From a checkpoint of a small transformer trained on Wikipedia.
Size: width 384, vocabulary 32000, 48.9M parameters.
Architecture: LayerNorm before each block, learned positions, biases, tied embeddings, attention and MLP in parallel.
Each number is 128 + 24 x the weight over its row's rms, rounded and kept within 0 to 255. Layers, rows and columns count from 0. Numbers have three digits each. The size before them is the row's rms in percent of the matrix's.

# layer 11 MLP up, 1536x384, rms 0.114, rows 285-301, columns 0-191
098:158151113120147145138124135155125126083117130131159145124133154114148154092144127120141131127109144176107122135145119124110120159113162185117123161103146197149141110126130145117124087112084139114099117110148108123114106142165146101181152143139171120168170136166126162115132127116152119173090171156155158081156100094113075160164129146143121116133174126170113122109093148137121164160124143099113128151174092109150097173131113113077139134131153185115133129161138121158156127147140126120085191089115145123112143088117132129114129183138118143141122103116136120181082173130167151157
101:126108117081120106107142111096140117139155092110130095169128113153128111157146151104151130113130187072151146179155137113118142117153116127128109101159136103102153106106130097133100100109091139146072106098124119121137078130137118174127100124152161091173138119150079108123144113116166112161135131128108115152134141139139178083105128134102147115120181121126151133135151119164092139141116101144135125103112131180141133144140120091149098133112090117117086144138099118127081119154120147137090104144113126131159134130115106118087111136133120148123162170123156065172145163105145150162
101:190161129125111108087105153134170099167145109143121102149129134109161128172149140119123165129133133098109125133161105092174116103102139156119154091092153143139130158144098121143135109114117092113110183090119134141136131151119135150104105154085115117085117133149117109123077160146161162138137119112074124138115161188117187160151167133150113139148150107091134091083112160132130126090118133142070136142135088113101124132118099126136119129101114105123171095103104111118149137139127082133101099144175131114110115163113076098116131107111124110157114115103113113161179128125169134114
097:150132143156137088127164101122132096098135118144083137150145117137160083102071159120113127106161082157143160140058135118125123120137141120151152115122138164127108108150124134127115137119162145100158096182077122140127164125136109159129145132118105140120136127145114139122146155121133126142122116108131129134133153128141126076132156155112114124153078141122141129107154179123094153174103113156107137137079106097161143101152107195148098110142132130089137145141143120125142146109131125128171131124151143142167144122088115138189158077114115133127173098126129126104101113178123122132
110:092185087117116149148175124110099121114105130094094144120114084153139137118131126135164126113109101123127089125143155134099123143141155139158111114143110110185166162130147104148145150100151124135074125129103108112096164104109109109168120115132124170154116145131143155114132108115132142152144103124097105104138139120147163181082139128113115124126142147151128122077104134162135084136108100106126082112102108158152150163145141121093099122113161172160104087136147153126108134143124126123155118107109140118096131138188137090126112111124167175087121135137139119099122153139167114153
101:164117088127124145131118129133092127131102116119120079087183125183138136134114129074118180063163138115132160118102132140124138148109142137140175075130166189148129115155156123132132154194090169113143102144152152091094172140145105165146125158164139135145088140149123071140128139145121150140163155159120128132125124105126142101129146128104164163154137159105151125097125133112109101140059114141126119110136100142201132126170149143133099131152133104142161164092164135171111141131099147108148147179120149124117129110127127073089114160161122152160117138110146128116110117115131135129
118:081159119097118154150147123094109160121132118118167136122092116105130139094171110106139100165131120114158141108142140159110147149159147104135118144141163150098151121108163103150133118117115152076112134138124161103168176121142128172145111134154117103158128172160112106098181139127130104141122143173140131150171120111141137119119159118113089150159106107129126147084110167063162124163149139126107123127114207132138161131133130119123109109163163108134125104109136162121137142140206112061107132133114132108125096141097122112157146108118127118108116146178136127139132119068110103123
111:119117119108137121117108133140132110139120115114134105164141090160121090150104103074137115106168127181100098155113124128126099128072128155176135130126091154142110111136100159159119105115133147153105113122114103112138125143111132132124138178143126141143142112166129116171133156125126173092175160136126164155019125183083132106124139088111121098099155149153066119129110111137129154163124110137149158135141159127142173138155127112135124109104142161115141143191120140144114131126137143166162074144102124124159147177149111145122138133121116130124161130104107154105164156126126151078
098:126151098120154123155110106105118115155120142099114141132157099159117129165143116113101194130140110125126126139152162098102138158089126110162119116135154120109148132097108095142147143143158158129137135131064139146137143161139114157136119161167094159074140171146141127126135165101143106091102154127149117118119130126129131105124124165098149116131120106127180137099099156083129166133127138128147110132146113149121196145101133151091096160109135093119096082100192146139144162129180141123153174137152119139140150142156137104133126140120125183100131158109128142133082142127150126071
098:127124143103124095163131140136113112150123136151123173103176137090101158118143161108129140150132135167090135110117128124116133144137175143141123113149120087149126142117134122113150110092122118132134125146046110162099092152103165144172130132148127134114162091149116116096154152122108118076103130151152116141142104119127162147170121105110142123099171106128155139143139153135118142120112136119096120121130174120153134144105174102137170124147158100178178123101136097118130131139125115122110155104144141113144112109114096158097131092113149103130128126070127119141133109125135131121
097:115150135164150134130120137117114102134061139108141077166134127135087131128118128123112084109135143153106144114095106106117129159160144145115125137130136121162139117127189113141121126105149073069097147109141157132095167105094162104163135094110120121115106149101109099058121109169117163119152170154110098142127074145081118171121124116122153142110103076137133137159133126128139162135118173096114093119093157119113121105147095121097141102093129134140115121134151081149169137174117139168161116143133157127143126087126135156109096107112129135100140152110100160127179124137132131135
094:101132136133124087137110127125162129141125128120159070113141153159120107108148124134114116119122093098131123085140105123162144134114109132128127149095187135122144131078123129132144111132103192130158144165094091180130138133128152126164133090126124108148131109111094101135150104095133049150132165081115169110139146117129138145151096125091095114127134139178159130131148108109090111151082107126113109131099122082100118134108078131133109133125145120087128159108129091141114147113165137121122126142171113113151122161133147101121128154087102047142138152142145106119119127095166092161
101:140105139144133121096099152113102136098164135099128153138119133098087084115149137115128122113159184129104168083107154121171127182160090126103135138128108133097101122171159119125183149134088168137132161178112141129107144123127157139101136140171111125124120133155108142121146164101089183163143136134142152151159105144112117107128137128163054111086145138143152106147162092144141117154127122135175140093118126138154170147100149157161159121163127143146118127132136110161122130112091137114167071170103129119132120128133161166134169131153105114128172115135141126109136132082099130110
096:125166164089124164151111148116127110128144092136131098112167154116149135135129110132176118139132133151122111118140137157111119086113101091132119116170127168106131125131153124083127102099125112111131170128126141092108084092109145110078124127097098112142072128087121131117125131116108144169125114158107138107118127158152139111113158151113122161137157149152117110134107120101132132143119079156149103127135121129100139135164115182132115124086077117153082110127135080122077138121101092135135138148108142118132124105118142128107143161120166145162122095156110128121126125191116138097
095:109093126154097090138108116084096110114108104127138155096159171132125124149072139172124132148084105139160106104115113132119097135078150177129110098125114171150151124121150106093115096141084132137153121138139123132144115105133103132129117119106105133131101120115093114121112156139133084123103080146105117152115134133078115114127141164119110095132105111123132125104098092141124088116087132147112070113093145089111161124134105090123121147143119158160099097143145094152132154068107096180097151155101110142120144107088119098071141109127137125135130084172163098141120148103121129129
091:173137115095155135159103123149147132129112114150151133141156150142104105121105127140147102123148153181146087160155129057115105166108108135157127149103140092109146144154106112126129131144143114145111168154135123136128148130139149125160169119111118127156127123143125102137122129115088130054112143199122164158137128126171099090160139110171149099151114106126079080143123183128164117074098143145170092111120129107099129117148117140127159123098121128161145096107130090148116128135145152086128138199133175146160151122109151100154131146165093157134124089124168152135107125139158125155
107:170125173109111106096096141160147123102123127117136123126114190136090126108141132105145160142149121155123134144155133169112109117141121129091170123167117137128150132070112140139168090134141123165131124129117117154143144095130115157148109111148121168134168074104119107111095139145146095084125087155093118088148140119103126149101126132165166105116127082119171123109108127130152131107130117131146104098128122118133148109127117163135178111148133078113114128135112153089131156065071177108152120145086093177140159174158128157183107120107129129117118133135144135162144121111160148192
# layer 11 MLP down (transposed), 1536x384, rms 0.112, rows 285-301, columns 0-191
098:089164042068158108123074137127116121131137126078114130125085128112084144127140120130083108171136098128130119129147133146125110127144127113128126153167151141132101122099147146125108102141152125155096146121140135101104116173123126083112119124123112130123131128138165158160104137132058160180117078103112139113152193098116139137124097137119126125115113161133151144157162093127110097138159129183140127156083095110147142123106112113122136076149140144171149143136136088132103110133137133154134134109123122134102110112124145136163107143141113122127105154148107123115114119107108146123
104:110181146093135112114137100136122128091128130132121140144150150156151104121111124132081108088096090109134154146142092168124109155160111129064123120084135185112093149157124113113123135127094133132152163178121141091135108151138112081121106137143100145062114107108106181147094082093123142109105129153081112122171119122146137129144140112137116133161136150130124105149107132094143167163118139129123173111139144097144102094154105157146096113079142141070141066135100172057162166114101134130115133123084156112117152128150131119150119100139078144125123171143138141101125107113114150154
104:128120129143119181108146139104140175133123112132131098163102089157131169128107145144103143142143147134114118085095160119085119134129121141151165164112143106164160088132112140097109179137165158113158181122128149088144174112138114142111111124077110101130163165108083111118150128112125124098131164135137132112140147086153087129173142149149110106165139166184128128118122117164092108106121089146109161163127105088124101153133111096110120150156112111159115123141095140096117149112146124104173113172141140133126158149139145138143065119146111138105150111149178119132120160140126099090
104:149109150174139136077118089139140110085130147112144102153132149112121102091124132119106127121145154082111200123089125143102134114117126108128143124115075132089121066089134113093126133128157123086157132123155181093090127150115170078158136122111115171152117122125150118117133167084146093089167118132095150141187104148112129123093139142099082117154084111113099113159136116105139139142102135145102171121153115145135114098120135149125113140150131126099084123087111111132101118093094141099110128119099133106175100131120127133098152109126143128125095124127155136156160141139124112110
108:115101155117101126117145100109116073165127118130112144145088156106159110074133129151138151112143113184117107136116166133112116143081131122142092169152119141167104144134108129129076114137163077089134122127137129123139118108173128101149119108153137130160110149117102122113140092154126129165157096098082148096102124139149160065093153132131130067113115113093152124097115115166115092129123096116113124162118127086170124142121126099123107158124161186131121157108105134105134098131109107127164104111134089095143178118135104118124141142096164123090143141131102171126106155189120114095
099:137142081137110100119103105153128140166124091140089142133123131051103107152147123102135135092116097155149145104116130138131123133136104117130158099159141100123126084100099149100103130117141108115158130123109115100134114103130068154093125079162147130121105096134138111138101085129132107133158138162099161139114101177116111134110122171115133144119124100090138097134149103163112095117145146121141116157072117107147138105104165111098127151129114155163100136135105125158131087084142140140091104075123126131092168162133112136175104142124127148103089129138134122091147129111110117173
124:134146114108137119126111143157127146129132120091157162112107157123099124113136131112140111131087146092118178145105160114103092136130172088146103174133160128153122144124101086114161076153136151152104140140131099116108117123148134146171116108144126130120110125192098089098161135199139116133118129119119128116151158127139151128117154150126108131147140105128167131131100110085098112108142140140113143143122160112139156129119114161136085099161132133126104128103125097160089143099162118159102093106100133124083127140113116140123089090126124156181093154139133178164101143087152116156
115:057088087107148118120110108136079086139083118122091154133099122092126145138138143138176117164104106151186158091122148126113115110095123117162089133116105132125129122131123128137118128100116097113132093097087135133128181104122124092089092112120127107107099098159118159103118131124082112132097088091122143133141147146125130196112146135157137150087120149124139133147123158129180105138151134115094080144132083148182140116122114120131116161139149135093124128138121108126123089135114143150116109107105159153133150145143139137155121107127100107135127131105088090075140139116196098124
101:110104149127124177120124134135078122091129118136121100123141141129144123082155142090148099118131103122160084172129134119124120095124128098103135135153154161130133131134134087117134127113109110121163112131125143099121126142114122153097139193072104132157130135104138093110108106120159123152122069128137095100146126143117138148108154096141127115096170156136177107110124127129105125103175149143151145149181131171144101110127112099052149089153092103105126139137159157148114141136116140119096144126109124149127163095107133131137113159128112144098142153159138119136169127155119125065
100:110138133165122156135131117122131146141134112119145105124137135113129085170147120125053159110144097143125137125150141140141133070141150162141137117100156120114127155089156066126135129131106106189155173141148127144133133104114157133114081108113131131122114131147130170155137140134126109123117129118131130137114113080104114088175126147129090134102108172135091107117105118125126138133140105157130123170127130097159109152148103120116114097121127156080142129154096172122145141128189144129137133106112151079112132152146128120139117155112148133142100154110130149110082151107101156170
096:161143142102115152093118077147148136116130114115138146127127167113164109109161154111119139113127155121062127165125175146177118134124138111123111102080099118134120127105153107133134173089116126102132096153148133122120103106147135099150143121090161171090124117113125101161138127124048102105064139121087067109080125083105144143117130123135116119136152167109128153131091090120172084105108172131151119132129149132150139152095140130155102120077160097101122129107143138119140129160128141122087135117123118112159123171137124121124125114158090095088132135114089088079106159125125130133
097:149111131146114125133096130102152144107128158112138132123120079091157124136122155153129138156144149149135144103132096104122106123141124139137111120146098141108149133129126136117131146127152163145143176106153101115123123121138100124133119141138137141123142082111180110147148120147061135121163150131139156145141100128110116183134146132147099117133124095151067157151081157121083129152112120103108118111087161155125102093101142135120135102115121114105142108115114125142121169126122108132085149068152214142114122153115173086074122104137133121140085115096143112133160136103106067102
108:122072104120107092119105133105131141139119141097088133147101144117125110140097094117152117119192154133068093130135151148145150094130138084162117142129084157070149090133113161110167137122133110130112133121101115136124101109132111105172066130125155140106062113096126151151121117130144132168140118141154111198129133135111142129108144064106123125108138113082157119151114084140098139167152144162105120122089158157137108125123121118115111129140175143136132149122104135101043081126107116123163113190127130111161102102131111130153131145100090109127120160161109098137141128168069145096
097:149149109119109116128121115133136105105126128090112139123152127151150099081111111101162124112159133147144139099109109080105129137121153128162144117174112121089081123136135114145139074141139098135135131150124162140140165168158143110154117130132151168146129131108114146132133151107123136120154138134120131150120161138130167082131113088116084119123129138121133114135116100138140137123143157132137134124113147101135108167118133110127108145121098131124186157171114110163131165146185083094234117134103101163140097141165091138107126121099079125073136116171097130146158095092122160178
093:128175130192154133127081129122113142104144125132109135129122104149136158130149151131137111128098092151109075132125078130139087136128127133134110182140114139166100106137129111084145168136094159124134099108155119100119143157139134118157170131105132104123113118120150131156088125105105110106126083087128118117145128137086156105140135117132112107104163144164133090133121123123130147128119140164120132126122160131103133114141107134142155097096164126122136111107075091100140087149118141135108120082078108162134123086096139123058105112105087124133138135088157138111126140152110083116
096:172127130146166108100166120094139145162148111152148131161109135158110139120153128052112148097144140145139138145145120143131134090091163127125110153123097128122123176096136112170157107113121083131072085117107096148140144193140140143168152089165184121136114147125162176114143137098124120140135146099121124126126157137098145123114095075134151153175134135142179138118136072145096131155130091118171131165143157119132179129077129144133139157112062094155118104133125175101102124124090135134128152120110134130145124128102140138107133138110123119164120155093157134130157108149112125116
103:135146124128095121144122115136149108133116138115160159100132157085136096165134163119107144143138113096152121165179123098089139110096144146165186113185132143176124109100164106125136165081115129107154148123171133141152154144161121115072085085134115123140132138127140159175147140162111146127100107133153107141120123133099147144124101151127144120117143113163102128114149100141124107095134121114108169073114129128112123143166130121110090134117114112113062126112108135146117154157144142111120180105116138086136140136112145134113150125168107110133104085187076110149123165120099157153